Weights of a small GPT-style language model, trained from scratch on English Wikipedia: 2 heads of 32.
Each number is 200 + 40 x the weight over its row's rms, rounded and kept within 0 to 999. Layers, rows and columns count from 0. The size before them is the row's rms in percent of the matrix's.

# down: layer 19 MLP down (transposed), 256x64, rms 0.065, rows 189-241, columns 0-63
# up: layer 19 MLP up, 256x64, rms 0.264, rows 190-241, columns 0-63
down189,094,188,202,189,251,179,187,247,111,207,202,161,164,224,168,178,263,264,236,171,248,275,165,263,155,192,163,228,133,192,214,174,207,140,210,207,143,213,278,231,160,215,174,237,202,244,211,169,243,213,224,182,175,142,280,221,184,118,181,181,175,205,206,275,154
up190,100,251,250,228,217,215,137,209,187,236,101,218,199,170,222,189,204,271,190,148,202,228,177,138,227,318,155,192,252,246,199,205,167,227,253,203,205,214,257,210,177,254,204,169,248,132,151,217,241,207,194,235,156,227,144,192,150,195,247,149,211,135,169,186,219
down190,105,229,209,139,204,167,217,234,153,236,158,216,204,143,172,182,193,142,210,218,207,255,178,184,229,232,256,254,173,160,188,192,156,214,193,205,257,159,175,156,222,217,170,249,157,229,186,128,196,155,173,145,145,303,291,215,194,288,251,244,159,221,198,174,246
up191,106,212,172,277,252,207,209,137,156,164,205,193,171,232,259,227,236,165,221,186,198,257,256,172,269,206,218,166,180,184,207,210,149,231,199,205,135,198,273,183,186,194,166,333,185,142,167,112,245,151,271,216,220,182,196,184,175,191,151,205,173,179,241,202,180
down191,111,224,274,197,258,276,209,128,271,208,207,173,180,228,181,144,205,195,188,144,171,193,213,188,187,159,217,152,144,201,216,154,161,148,124,221,195,182,184,120,191,169,222,310,223,203,239,210,172,235,262,201,224,147,217,218,188,237,162,226,215,269,270,187,205
up192,109,258,244,188,251,251,159,160,200,225,180,206,130,189,223,220,186,175,259,206,161,148,233,185,243,198,226,134,241,169,290,184,211,246,172,244,190,234,182,137,234,164,187,211,212,240,166,265,172,214,152,176,181,201,196,238,163,144,228,256,242,163,84,159,231
down192,103,217,212,164,202,205,172,183,209,232,284,218,213,100,155,226,196,182,267,258,195,203,266,133,245,275,205,170,120,212,217,198,164,163,157,210,207,178,167,205,221,118,150,211,215,267,186,238,174,227,282,216,201,250,236,177,169,200,214,208,134,173,225,227,146
up193,085,198,252,199,225,197,222,163,178,150,226,208,153,237,228,227,226,245,125,181,153,191,203,173,164,285,253,227,154,256,213,147,261,145,207,116,123,208,188,223,244,232,175,225,269,264,235,153,181,170,173,205,198,145,140,245,241,196,203,268,208,178,161,197,180
down193,079,269,161,199,250,189,222,188,266,154,215,182,188,273,266,236,200,182,174,215,225,189,223,213,243,142,197,166,281,233,251,126,135,217,229,180,165,238,232,151,163,201,159,198,185,180,181,228,164,188,240,94,201,172,199,238,208,197,203,114,228,256,190,139,160
up194,092,170,208,170,163,184,222,202,295,235,166,193,174,129,251,257,244,168,256,177,288,183,212,252,270,178,266,150,273,94,136,228,181,161,194,229,164,179,195,245,222,159,209,143,195,221,251,215,188,161,232,220,201,242,212,207,221,186,179,185,171,175,213,184,183
down194,093,193,173,239,194,177,221,200,145,205,160,222,204,232,238,168,212,208,222,261,182,120,234,73,228,150,174,286,243,182,206,160,254,175,295,209,194,232,224,161,128,184,221,252,228,210,176,210,216,194,199,148,260,169,194,159,191,243,218,139,206,205,137,243,200
up195,109,214,287,141,168,183,212,215,240,207,117,239,207,179,166,155,157,199,179,254,254,257,219,199,239,249,185,156,156,192,181,178,210,237,208,162,163,255,221,117,151,213,154,195,245,193,196,203,230,160,180,305,236,212,236,196,251,123,248,137,221,236,206,210,206
down195,097,223,243,236,265,229,253,116,149,283,206,186,149,217,167,236,212,190,211,202,161,165,155,234,232,146,230,284,205,162,180,191,222,205,214,243,225,151,156,135,220,222,124,234,224,295,221,186,180,123,268,205,166,202,172,168,196,244,188,172,195,194,168,177,210
up196,110,244,245,181,197,232,184,187,135,217,208,119,229,281,197,177,173,213,152,212,191,130,217,156,179,144,264,208,209,258,201,221,239,203,194,195,123,263,241,170,229,182,165,182,252,136,239,185,236,145,228,162,170,161,220,215,225,245,206,250,244,128,226,112,196
down196,117,163,168,239,231,130,155,290,214,221,173,204,255,173,224,240,194,205,186,207,190,188,208,159,209,187,202,219,204,244,203,209,144,200,259,192,247,175,176,228,222,214,298,163,134,233,141,185,144,265,139,218,142,206,231,228,108,283,144,158,229,190,178,212,179
up197,117,207,214,149,222,141,169,166,276,166,158,171,189,256,119,191,149,235,181,223,223,167,249,169,152,182,237,206,230,224,105,155,237,231,271,195,211,197,218,258,183,227,242,176,223,234,229,251,209,192,161,229,248,249,214,232,192,88,252,186,157,167,178,182,180
down197,100,167,224,227,216,174,181,255,219,244,210,203,231,133,175,233,160,214,238,309,188,200,213,216,170,182,182,206,222,183,134,188,231,136,166,235,230,206,186,148,99,142,150,219,181,231,191,149,142,260,193,297,230,231,282,179,187,168,260,192,181,168,222,198,208
up198,102,257,204,159,226,225,191,158,159,258,247,140,175,211,201,222,177,284,190,249,137,205,169,160,256,183,259,172,196,237,183,248,232,136,177,177,141,238,274,204,183,217,202,176,189,274,191,166,160,184,221,190,94,163,257,277,190,215,224,191,211,157,185,197,245
down198,089,201,210,220,224,207,140,227,211,209,197,245,155,165,159,150,229,201,193,275,244,200,248,236,214,230,182,280,173,199,147,194,139,227,186,208,278,185,149,128,201,181,204,210,199,193,177,161,93,247,114,190,217,244,270,182,121,206,177,233,213,204,204,275,219
up199,089,174,150,170,237,208,175,199,209,227,303,186,243,205,191,226,179,175,216,281,243,90,150,201,219,159,273,213,194,164,166,182,216,224,203,237,160,297,200,208,184,219,142,246,239,161,181,202,174,261,146,151,248,223,207,154,248,216,133,211,164,210,221,184,177
down199,099,222,164,202,227,165,202,181,240,166,268,261,127,201,167,117,239,164,237,173,272,207,246,236,182,172,115,248,185,251,206,153,218,168,188,142,182,197,262,149,194,132,233,260,177,209,164,181,265,212,184,189,180,238,199,217,137,244,162,236,181,215,194,269,218
up200,089,152,194,152,250,172,228,172,183,241,213,192,166,247,221,201,169,120,116,247,125,231,220,197,214,227,201,155,210,234,218,229,202,175,223,133,240,262,211,191,195,253,248,148,113,147,185,208,299,184,293,274,162,203,219,209,203,200,192,197,221,191,167,207,208
down200,080,195,138,198,186,215,195,166,175,170,276,121,117,219,244,143,199,211,310,185,271,167,236,128,232,198,133,196,197,184,254,251,212,208,162,210,220,176,175,280,167,211,161,201,228,221,131,173,189,182,189,206,247,197,166,174,203,193,249,242,203,246,172,219,143
up201,107,229,239,230,163,201,169,249,188,204,176,207,159,192,162,221,169,231,128,241,274,152,192,208,279,255,145,234,218,199,155,167,161,153,255,154,205,226,155,219,238,273,193,152,203,175,248,197,264,213,193,188,276,192,133,279,225,229,152,165,229,211,150,162,160
down201,104,151,148,236,195,152,256,259,209,245,212,161,267,188,163,205,173,189,132,212,198,213,191,205,203,224,224,280,204,211,269,188,182,179,220,144,237,207,212,245,220,203,141,137,188,170,172,257,146,183,227,137,188,234,142,200,112,193,230,157,282,229,239,240,134
up202,116,229,201,199,166,206,187,170,201,204,153,84,220,237,205,247,228,170,260,172,276,214,207,246,178,177,190,100,296,192,200,148,247,197,194,218,213,199,232,257,248,192,181,220,207,230,191,215,183,186,176,197,257,211,137,157,155,167,218,243,91,240,205,158,177
down202,108,166,282,206,142,156,217,256,197,184,191,89,202,207,163,148,149,209,257,205,208,139,238,138,179,211,224,168,219,87,223,239,263,199,219,259,224,218,242,248,186,216,174,251,203,196,174,191,191,182,210,212,230,217,171,205,115,197,215,243,162,254,173,248,200
up203,109,215,259,179,187,205,189,191,269,138,233,244,154,207,137,210,187,263,228,263,291,167,149,240,244,234,188,208,245,202,176,150,142,167,181,152,196,200,189,108,229,138,193,170,178,258,212,185,161,180,214,174,270,187,196,206,237,264,137,209,158,237,224,250,209
down203,113,218,166,209,197,240,153,249,145,229,256,202,177,239,243,187,211,191,195,195,214,148,212,168,174,180,315,169,134,165,177,183,148,266,183,261,110,247,244,208,167,211,187,172,223,182,212,270,139,180,177,169,162,188,183,193,225,279,288,194,209,180,192,145,225
up204,101,214,243,154,168,208,213,201,192,181,208,187,156,268,132,230,293,171,223,196,152,128,271,147,161,249,249,216,193,189,200,160,198,170,240,208,259,204,182,96,200,161,206,219,232,195,139,200,219,297,211,152,174,243,192,238,139,182,230,225,209,233,147,185,174
down204,086,199,181,210,239,176,219,167,218,286,214,189,131,147,151,136,201,239,231,185,221,181,187,301,232,202,197,206,196,169,237,284,204,236,158,281,253,185,198,126,277,217,206,231,212,188,193,122,186,200,210,212,177,143,142,242,150,223,162,211,208,179,201,215,127
up205,106,173,270,133,162,208,262,219,157,184,104,245,173,201,202,217,296,236,205,219,244,253,243,183,237,217,230,161,187,197,129,222,219,154,241,219,232,125,177,178,206,217,184,234,193,261,178,139,243,214,228,219,201,146,208,162,221,130,179,171,158,163,244,167,150
down205,102,182,169,268,205,119,217,174,194,178,193,174,208,180,153,231,249,188,186,142,190,211,218,183,262,157,186,155,223,176,234,177,190,117,185,148,203,186,176,191,148,272,153,287,248,208,196,197,197,256,238,210,180,209,202,227,142,185,292,225,212,321,243,191,218
up206,102,202,187,165,136,165,183,141,189,271,155,165,233,126,198,208,183,164,209,230,231,208,239,215,233,228,166,266,222,158,222,243,127,252,239,220,152,200,175,241,179,170,176,166,249,246,239,161,228,197,213,154,172,233,224,144,224,154,266,282,183,224,191,96,210
down206,099,244,255,174,160,186,157,259,145,204,256,224,246,177,283,196,104,226,189,263,145,220,206,204,273,194,178,199,191,214,229,188,158,166,180,146,183,214,241,245,184,176,152,227,177,192,177,221,121,167,240,194,151,269,139,209,145,257,244,189,220,233,218,242,165
up207,115,214,150,133,203,216,182,186,253,264,167,189,254,194,206,218,225,197,244,256,199,124,249,131,270,207,142,182,226,179,176,135,198,185,211,264,204,179,252,186,168,164,115,204,213,174,177,176,226,263,208,191,231,206,268,254,208,212,148,156,211,191,211,115,130
down207,115,176,183,189,274,178,269,126,189,242,206,119,194,206,99,191,224,169,226,194,223,192,200,148,211,205,194,185,205,232,108,208,258,250,161,262,220,227,258,211,211,240,208,200,152,206,285,224,184,160,111,224,226,219,197,220,166,214,243,220,192,178,199,135,146
up208,121,268,256,181,208,168,194,214,190,213,218,228,246,267,170,187,154,198,249,278,221,168,211,245,236,217,172,197,178,219,188,169,239,230,171,172,111,241,321,138,163,218,186,191,132,117,187,143,189,172,240,252,225,187,194,198,193,171,197,151,176,140,239,212,231
down208,134,238,244,148,202,242,125,219,213,225,288,137,196,193,217,189,182,195,206,246,187,194,218,164,190,198,126,239,213,208,151,139,193,220,297,175,157,206,210,202,167,207,191,232,172,170,143,139,171,118,178,197,291,250,151,212,250,212,200,243,176,258,264,222,187
up209,081,225,199,190,156,187,81,187,195,232,230,171,169,152,124,207,265,160,157,206,214,213,185,217,213,252,249,253,196,204,206,283,206,239,266,206,199,220,208,160,211,159,185,153,293,158,286,195,225,198,213,193,170,165,212,199,265,127,189,167,162,172,250,167,213
down209,088,251,148,138,178,171,142,203,215,212,213,238,214,142,252,152,198,219,173,208,190,164,278,157,246,149,177,183,184,231,192,158,194,174,324,205,214,126,222,243,178,206,176,230,213,150,126,277,174,243,226,231,202,270,156,229,237,214,205,219,203,190,245,163,161
up210,112,216,158,173,164,164,147,163,157,211,208,170,266,226,219,238,254,173,219,252,290,221,205,206,152,218,185,179,161,199,260,179,161,203,224,211,193,272,253,189,182,241,239,123,224,215,211,117,213,196,267,157,215,120,187,170,188,228,204,133,229,302,202,181,202
down210,111,149,242,187,181,207,266,160,245,94,141,173,189,232,288,222,246,218,208,236,92,132,198,201,245,197,216,206,201,171,205,193,193,209,194,201,215,163,176,182,170,265,212,192,273,200,202,234,106,172,167,229,152,169,203,213,151,174,229,264,190,237,215,246,214
up211,095,235,270,124,230,175,164,232,279,232,203,169,157,213,173,142,164,146,119,260,249,196,136,152,215,229,200,176,232,241,204,248,196,161,233,201,124,211,238,224,226,233,197,177,185,211,256,134,176,197,197,216,186,215,195,265,211,168,130,240,158,253,242,237,164
down211,108,160,176,178,226,96,200,210,151,298,212,264,216,186,235,224,197,114,194,170,198,201,288,181,199,222,188,193,255,74,197,197,193,274,191,228,228,168,154,179,169,182,205,206,228,218,139,194,258,216,193,209,179,223,217,163,214,233,156,229,145,242,235,210,205
up212,093,199,254,144,187,136,172,143,203,262,213,200,235,236,246,180,199,198,228,241,236,158,213,194,192,229,285,199,143,220,250,220,265,246,192,214,140,152,211,134,246,179,193,250,230,124,184,186,200,104,203,198,156,260,191,205,188,251,152,215,182,222,168,129,151
down212,099,214,177,199,111,173,212,223,205,227,256,233,243,193,165,191,213,161,238,237,206,229,222,190,253,154,109,286,187,225,198,263,198,194,224,234,199,143,205,128,169,181,163,267,114,149,132,208,283,163,196,158,202,194,159,168,191,221,209,257,216,221,184,253,186
up213,085,262,228,147,136,155,187,173,150,186,128,151,241,204,199,184,240,214,212,238,173,125,224,171,180,252,197,214,189,176,165,208,205,166,172,227,166,244,226,176,161,223,271,207,174,108,176,191,201,258,185,211,175,223,212,294,299,230,208,190,258,155,226,216,266
down213,082,147,219,254,148,196,235,206,211,196,191,229,168,218,161,159,193,210,203,227,244,140,217,238,185,223,140,244,126,160,241,197,168,259,178,227,255,159,163,292,168,183,123,232,183,248,122,185,253,212,208,207,295,191,197,195,169,207,231,238,239,196,162,114,213
up214,092,222,314,190,191,225,188,160,290,242,134,215,168,170,179,197,196,132,269,243,239,225,261,213,221,192,180,175,158,238,210,171,259,158,144,229,187,168,201,204,178,228,198,144,183,155,219,236,205,224,227,184,151,242,179,218,85,222,210,141,178,241,237,188,190
down214,082,176,199,186,158,120,115,210,218,160,167,166,231,292,214,203,188,303,191,218,253,179,121,166,196,178,172,199,154,183,178,185,262,301,196,228,269,185,229,223,207,126,191,197,238,229,201,209,186,238,144,214,240,241,171,194,170,236,173,182,181,201,237,162,237
up215,091,193,169,240,116,168,241,213,194,210,186,141,271,179,264,220,201,204,152,198,245,167,187,256,203,210,183,204,224,206,195,281,180,208,237,129,172,277,195,168,227,236,178,189,203,123,271,161,205,224,166,206,198,303,195,206,196,240,207,123,236,230,198,135,143
down215,092,161,214,203,128,193,172,203,212,225,195,140,148,191,209,166,172,237,257,288,170,188,183,219,251,216,285,145,140,184,239,190,237,261,178,217,222,243,158,97,171,180,259,236,247,168,166,269,198,235,225,182,264,157,163,231,213,150,234,173,194,236,204,226,210
up216,097,175,151,212,253,167,195,232,198,251,196,225,292,197,203,186,194,225,190,222,243,180,203,205,142,228,175,164,244,261,220,220,93,242,165,203,180,292,194,190,280,279,139,235,204,143,205,185,217,189,228,204,158,158,146,249,192,184,189,232,200,179,129,168,139
down216,104,190,262,170,211,191,224,210,210,160,206,154,128,193,205,269,188,235,130,205,182,117,196,294,161,137,232,226,149,216,148,192,216,278,125,213,237,184,226,210,176,182,224,161,196,134,225,164,251,286,209,201,216,210,185,147,185,194,263,224,233,166,232,186,246
up217,098,210,151,166,232,194,236,145,178,176,237,210,218,211,162,196,198,222,249,266,192,279,131,221,195,223,206,99,152,204,148,143,207,275,174,230,245,187,201,281,190,138,176,145,146,223,204,143,161,233,250,154,235,220,134,190,280,217,187,210,183,197,196,212,184
down217,095,214,190,155,219,203,203,159,130,142,233,182,235,257,187,162,248,238,171,106,145,188,234,218,230,235,137,252,254,149,233,222,136,170,215,198,291,191,178,178,228,167,228,230,162,174,278,235,234,139,227,172,200,205,251,239,166,184,226,238,235,239,180,143,193
up218,105,187,224,183,171,195,197,144,224,279,235,243,147,196,264,250,194,253,233,249,232,176,189,178,213,191,205,229,117,250,260,146,195,153,148,186,187,237,279,222,183,171,138,187,125,269,149,135,190,184,208,170,132,236,194,162,269,239,198,200,219,202,177,166,195
down218,104,174,219,228,210,259,194,220,93,232,195,210,252,210,179,176,181,153,236,147,218,251,223,212,224,206,150,88,321,140,257,252,220,174,213,195,209,175,201,239,194,156,194,187,154,130,170,178,198,215,220,205,236,194,241,193,171,213,237,174,169,223,243,153,258
up219,106,239,220,144,123,204,264,132,158,247,226,229,162,243,237,176,167,211,195,290,198,175,186,194,203,159,225,179,184,216,185,227,201,166,242,251,153,179,252,208,135,167,186,177,202,226,246,180,221,273,119,159,152,201,173,227,256,302,141,192,173,215,191,164,201
down219,101,201,260,255,247,215,192,220,228,278,201,118,162,221,194,115,206,217,158,219,222,155,226,161,194,181,172,182,225,150,183,282,211,163,204,237,173,198,236,182,149,164,330,180,152,172,234,186,193,222,229,207,263,189,219,186,212,160,158,215,177,159,266,147,236
up220,094,184,226,172,266,189,159,173,166,207,228,213,210,187,193,211,196,139,244,232,185,184,170,235,271,181,218,231,247,246,141,167,158,220,232,187,90,282,259,193,174,164,221,179,202,202,275,221,85,183,240,170,206,135,215,194,223,216,226,137,226,210,257,235,219
down220,100,221,196,167,140,153,152,214,193,281,189,200,201,217,197,243,222,233,161,237,222,186,241,175,140,220,203,224,143,211,227,198,231,122,235,260,264,188,234,230,223,204,219,222,178,132,159,190,228,225,177,258,163,316,193,182,168,217,101,176,192,260,171,143,167
up221,098,217,219,190,226,217,207,213,223,240,173,177,250,151,186,171,178,216,238,243,303,103,251,152,171,217,191,195,166,177,200,239,158,158,267,192,192,239,200,142,200,211,236,219,100,169,196,176,182,192,255,215,227,167,176,271,183,226,222,249,133,188,263,121,161
down221,094,266,223,245,223,142,138,199,133,271,231,175,147,179,204,198,198,166,249,240,165,139,186,262,233,193,148,184,204,192,128,172,183,223,213,236,239,212,174,125,207,186,225,225,212,222,301,164,182,164,167,256,183,181,247,196,150,141,282,207,223,206,162,223,234
up222,113,237,195,175,153,173,270,129,112,111,191,176,128,238,160,220,200,208,244,153,194,196,188,240,192,259,208,136,207,206,249,183,156,198,172,219,236,256,265,177,164,194,240,244,237,172,139,207,204,159,239,230,210,225,136,187,269,223,183,228,227,245,226,182,261
down222,107,119,198,142,196,216,186,154,199,195,213,210,258,274,218,171,219,228,230,224,140,116,156,187,182,136,264,188,191,164,273,212,259,173,196,176,185,182,160,144,166,239,173,177,232,221,236,208,151,208,171,201,249,154,260,228,244,141,273,245,225,200,209,187,277
up223,089,139,187,207,267,171,159,109,272,162,171,186,200,229,192,188,209,213,188,220,213,204,161,300,255,123,226,159,183,210,167,200,134,227,206,154,143,195,152,170,241,183,234,141,223,206,207,156,226,264,231,197,215,198,218,162,306,174,192,237,220,222,208,267,199
down223,092,141,214,209,203,169,239,160,190,301,273,273,244,273,170,152,138,178,213,93,273,217,147,187,217,187,186,157,208,208,148,176,188,206,186,227,179,271,207,187,203,238,184,233,196,253,199,193,159,285,233,214,196,209,144,221,170,186,197,227,219,180,224,181,147
up224,094,187,248,193,210,202,209,164,170,248,105,251,141,141,163,143,215,311,192,225,200,177,182,216,208,241,282,200,172,224,203,204,263,194,188,126,168,199,222,174,201,125,137,253,175,210,231,191,233,185,271,230,221,206,136,214,183,272,153,226,202,192,171,198,176
down224,090,242,121,232,137,192,213,211,186,126,202,185,235,244,176,232,187,151,224,224,184,218,238,156,197,196,204,168,227,218,241,195,124,180,232,271,242,134,180,253,225,186,212,91,224,190,164,234,145,220,162,203,118,198,207,225,154,154,255,228,215,242,268,232,244
up225,086,261,247,205,178,236,167,178,190,122,185,214,233,249,145,192,250,205,265,247,267,123,181,274,183,220,129,194,234,214,207,188,218,306,182,190,180,172,190,195,112,189,158,208,194,183,135,206,210,213,186,198,160,209,193,284,177,247,142,214,232,214,194,153,171
down225,107,166,152,137,175,150,194,195,235,227,230,210,147,166,229,232,197,216,214,143,179,245,197,178,183,175,142,264,176,229,184,182,179,201,164,184,229,222,164,211,168,165,193,231,172,164,319,220,174,112,215,201,228,238,264,167,146,225,219,248,174,305,249,268,215
up226,102,206,270,153,239,165,199,204,205,183,146,161,251,163,196,230,274,151,158,207,189,240,219,166,286,196,194,234,283,192,188,191,124,204,132,193,202,280,192,139,217,207,196,215,189,274,217,234,142,212,213,218,183,246,222,208,196,185,241,229,169,265,96,197,179
down226,122,231,181,131,199,232,203,195,193,247,215,233,261,168,300,180,119,167,250,151,207,192,256,234,195,213,187,215,160,133,199,214,184,250,227,177,147,176,225,239,187,195,240,254,210,169,236,228,178,220,184,254,95,242,194,213,222,176,227,140,166,120,242,164,155
up227,094,207,155,179,169,209,202,98,224,242,176,196,209,218,201,171,264,132,233,206,102,248,206,219,284,191,258,112,214,162,238,170,134,197,161,197,183,161,209,187,112,192,243,200,213,202,223,219,215,240,264,231,220,222,226,204,197,150,156,138,219,234,188,211,249
down227,095,124,196,219,240,138,230,222,211,200,229,193,247,165,176,213,168,263,220,185,223,223,244,192,152,116,140,212,228,260,137,238,258,280,187,195,211,167,216,271,236,220,143,151,198,209,160,158,160,191,132,167,239,270,153,208,180,239,222,226,191,226,167,255,159
up228,102,248,203,123,196,220,213,173,118,154,191,205,190,220,191,230,202,236,195,192,226,249,170,258,246,237,106,165,249,150,228,143,110,187,228,149,133,223,148,238,220,162,238,172,185,205,223,203,194,206,244,211,210,228,165,238,290,171,204,263,159,151,209,228,246
down228,103,201,234,136,231,186,206,234,181,216,192,204,281,208,247,245,210,168,201,206,145,273,224,193,223,165,225,179,133,178,191,212,199,114,167,238,267,172,191,167,158,228,111,247,120,289,122,159,217,184,220,233,216,216,218,217,219,204,197,184,174,289,196,179,170
up229,106,231,231,164,175,157,203,197,173,181,213,104,224,202,215,217,259,126,263,169,258,174,198,183,180,258,195,179,161,225,276,177,127,271,272,149,156,199,182,167,137,201,167,202,250,241,222,216,203,195,255,164,197,166,192,236,240,222,146,212,274,194,209,255,156
down229,119,196,224,170,213,212,219,117,223,200,231,196,150,148,235,159,249,206,267,126,189,142,247,214,219,243,227,296,125,198,176,213,226,232,257,145,199,191,117,232,166,223,189,230,231,176,209,193,197,157,174,197,263,210,167,211,223,200,80,222,198,242,213,228,228
up230,105,246,181,154,187,193,204,188,218,191,193,204,165,112,247,162,188,210,185,213,185,184,259,204,245,261,229,179,238,210,156,228,195,181,205,258,167,186,282,230,258,136,239,93,219,159,210,215,178,163,183,193,153,236,207,186,228,166,184,225,301,163,293,185,137
down230,101,234,193,219,231,219,207,222,235,207,196,237,102,254,191,86,181,257,185,131,268,204,109,213,160,170,221,274,234,169,239,204,235,201,169,234,240,191,211,217,251,123,208,223,178,210,204,183,206,241,190,252,146,226,255,171,151,213,162,185,165,204,245,165,172
up231,082,170,185,247,153,233,253,244,175,117,154,152,258,269,236,160,207,201,188,235,236,238,160,205,168,133,225,236,190,185,222,221,269,217,265,183,176,236,180,239,194,234,171,176,239,112,176,236,204,278,133,122,158,204,203,196,170,133,181,215,217,178,218,215,172
down231,106,244,254,151,181,167,204,100,165,255,231,180,199,213,222,211,171,194,235,255,185,154,222,194,218,247,154,132,144,221,163,166,145,176,153,211,188,199,235,213,183,239,181,194,201,278,214,190,202,262,252,225,270,246,164,190,226,232,179,258,147,239,206,121,125
up232,108,256,175,216,173,168,188,153,250,176,126,164,205,220,202,184,253,179,167,195,252,184,175,172,161,257,244,186,265,193,219,234,190,260,115,258,245,316,197,205,206,213,161,184,186,240,183,114,252,215,167,265,164,232,212,211,154,196,176,215,200,185,168,151,141
down232,104,167,211,124,229,130,201,191,257,221,219,263,188,189,196,185,173,176,166,222,134,208,170,242,236,192,192,245,136,254,108,202,168,251,185,204,252,94,236,175,208,201,269,206,219,175,268,163,173,230,213,200,183,240,260,184,208,177,196,237,284,188,189,138,192
up233,098,188,204,186,261,222,272,176,159,228,173,211,192,235,199,219,178,290,263,135,186,159,175,288,261,176,189,129,179,195,264,192,232,220,204,150,184,191,206,195,157,148,252,210,219,201,142,215,237,218,167,189,205,241,178,281,179,145,190,217,199,105,209,230,130
down233,089,215,191,257,213,160,184,199,166,173,262,136,267,207,184,202,261,134,174,193,175,239,205,191,180,191,204,196,239,167,86,230,171,163,210,131,234,225,144,203,190,300,223,171,214,183,169,208,238,208,163,149,184,202,243,240,232,135,260,268,200,270,177,187,222
up234,112,240,242,137,208,158,246,165,219,172,103,204,177,152,166,242,280,187,203,187,177,241,250,195,238,205,198,178,221,230,136,189,195,219,218,147,181,254,195,178,242,183,192,125,244,141,184,149,99,199,144,196,250,208,195,231,235,240,284,177,164,235,217,230,221
down234,103,200,218,187,176,245,216,294,208,185,249,175,226,220,202,114,181,184,180,187,204,231,137,257,184,188,198,221,324,152,169,238,228,148,165,193,220,151,235,118,195,199,165,172,149,144,205,275,235,165,164,204,142,200,156,178,232,202,173,255,236,215,221,250,187
up235,099,149,207,239,196,167,177,190,124,191,101,211,236,201,183,291,298,170,222,156,220,180,177,267,202,234,188,209,173,177,226,250,152,197,277,188,230,172,272,146,261,226,176,227,207,226,205,217,204,234,199,208,123,179,165,171,185,174,130,207,164,230,219,221,148
down235,086,200,215,232,226,176,194,199,198,168,204,190,164,239,229,91,188,236,163,195,175,204,135,209,166,175,192,148,145,229,171,228,244,207,223,175,142,199,251,220,182,273,177,242,176,238,313,132,226,255,198,203,230,167,234,234,179,225,216,111,279,147,176,175,234
up236,103,255,242,227,176,225,67,183,227,193,133,153,209,216,216,227,225,246,175,220,222,204,151,197,158,240,274,196,257,229,206,267,208,160,172,170,271,235,201,215,210,160,179,229,201,251,134,203,220,193,228,191,172,224,154,190,109,173,140,234,267,220,228,179,192
down236,098,219,191,165,122,194,159,223,265,245,269,213,103,285,198,189,143,187,178,118,233,210,218,238,165,226,81,215,172,186,242,198,186,183,172,241,200,260,219,171,225,165,234,216,212,191,227,192,258,190,194,139,219,139,229,200,237,268,200,180,215,205,179,228,199
up237,084,176,212,208,168,176,226,223,201,204,154,245,250,172,268,198,162,209,240,178,203,155,242,142,134,212,267,149,198,221,218,207,221,232,178,208,207,208,152,249,195,159,211,144,237,84,203,243,156,255,200,213,79,265,200,167,187,218,257,137,183,161,208,222,209
down237,108,207,254,150,208,176,192,176,194,184,155,146,150,159,248,244,184,199,180,205,182,177,214,228,193,237,185,163,220,245,222,167,213,169,190,113,143,255,231,178,238,234,150,210,265,281,196,217,285,195,262,128,277,204,157,234,195,181,222,198,181,219,253,111,154
up238,089,203,173,147,167,201,210,216,204,244,272,168,228,189,276,203,168,201,142,146,264,129,134,235,228,229,217,141,273,251,191,203,166,202,244,153,138,167,235,155,237,224,152,211,147,218,290,210,206,206,179,224,166,179,205,177,174,138,152,200,143,266,183,207,205
down238,091,227,136,202,147,224,250,230,246,230,176,241,136,226,126,218,214,154,254,186,194,197,185,194,183,154,190,306,165,171,137,239,195,113,170,235,237,157,110,182,218,212,250,206,202,206,163,132,224,176,228,210,167,263,242,195,199,215,234,234,263,171,192,226,174
up239,102,176,238,161,203,178,245,83,191,210,168,239,218,272,107,179,202,222,241,185,224,159,162,243,163,214,217,268,187,247,178,233,214,107,217,208,232,196,200,188,218,247,177,224,265,150,243,178,203,215,203,141,283,187,188,215,199,133,171,162,197,183,243,205,137
down239,094,170,146,188,186,268,256,184,212,211,210,192,147,246,219,187,126,213,169,69,186,191,194,198,188,172,184,213,206,214,177,206,215,156,173,194,272,107,171,237,230,192,293,221,144,258,210,222,203,211,258,213,146,228,180,194,188,236,223,254,195,198,264,128,212
up240,100,154,181,183,157,184,153,222,262,253,201,196,204,227,200,268,238,206,216,231,216,180,193,132,223,190,218,147,220,183,204,293,186,189,202,188,218,186,278,212,240,183,220,198,188,172,174,135,246,217,285,144,141,258,148,194,194,241,209,303,140,191,117,184,174
down240,093,232,119,143,221,183,234,188,175,179,193,167,138,208,242,216,234,171,232,192,182,252,184,153,261,199,178,224,148,203,123,223,168,223,208,240,205,209,234,241,193,244,117,252,216,255,152,169,188,186,154,273,147,227,151,196,192,237,212,152,265,280,178,267,235
up241,102,208,236,239,147,238,246,142,137,230,256,166,254,158,194,136,225,157,170,211,219,207,204,253,201,211,197,167,155,249,133,232,186,248,212,213,213,219,203,119,273,217,157,224,208,196,140,204,266,136,187,246,213,228,218,197,150,213,200,176,259,176,295,222,139
down241,098,187,214,193,187,123,184,170,242,216,162,253,165,170,110,268,173,196,207,184,189,197,211,214,145,144,142,208,178,163,219,186,164,211,172,189,199,162,176,296,179,203,293,227,201,250,353,199,194,222,233,249,197,186,229,223,187,201,177,181,220,222,165,213,156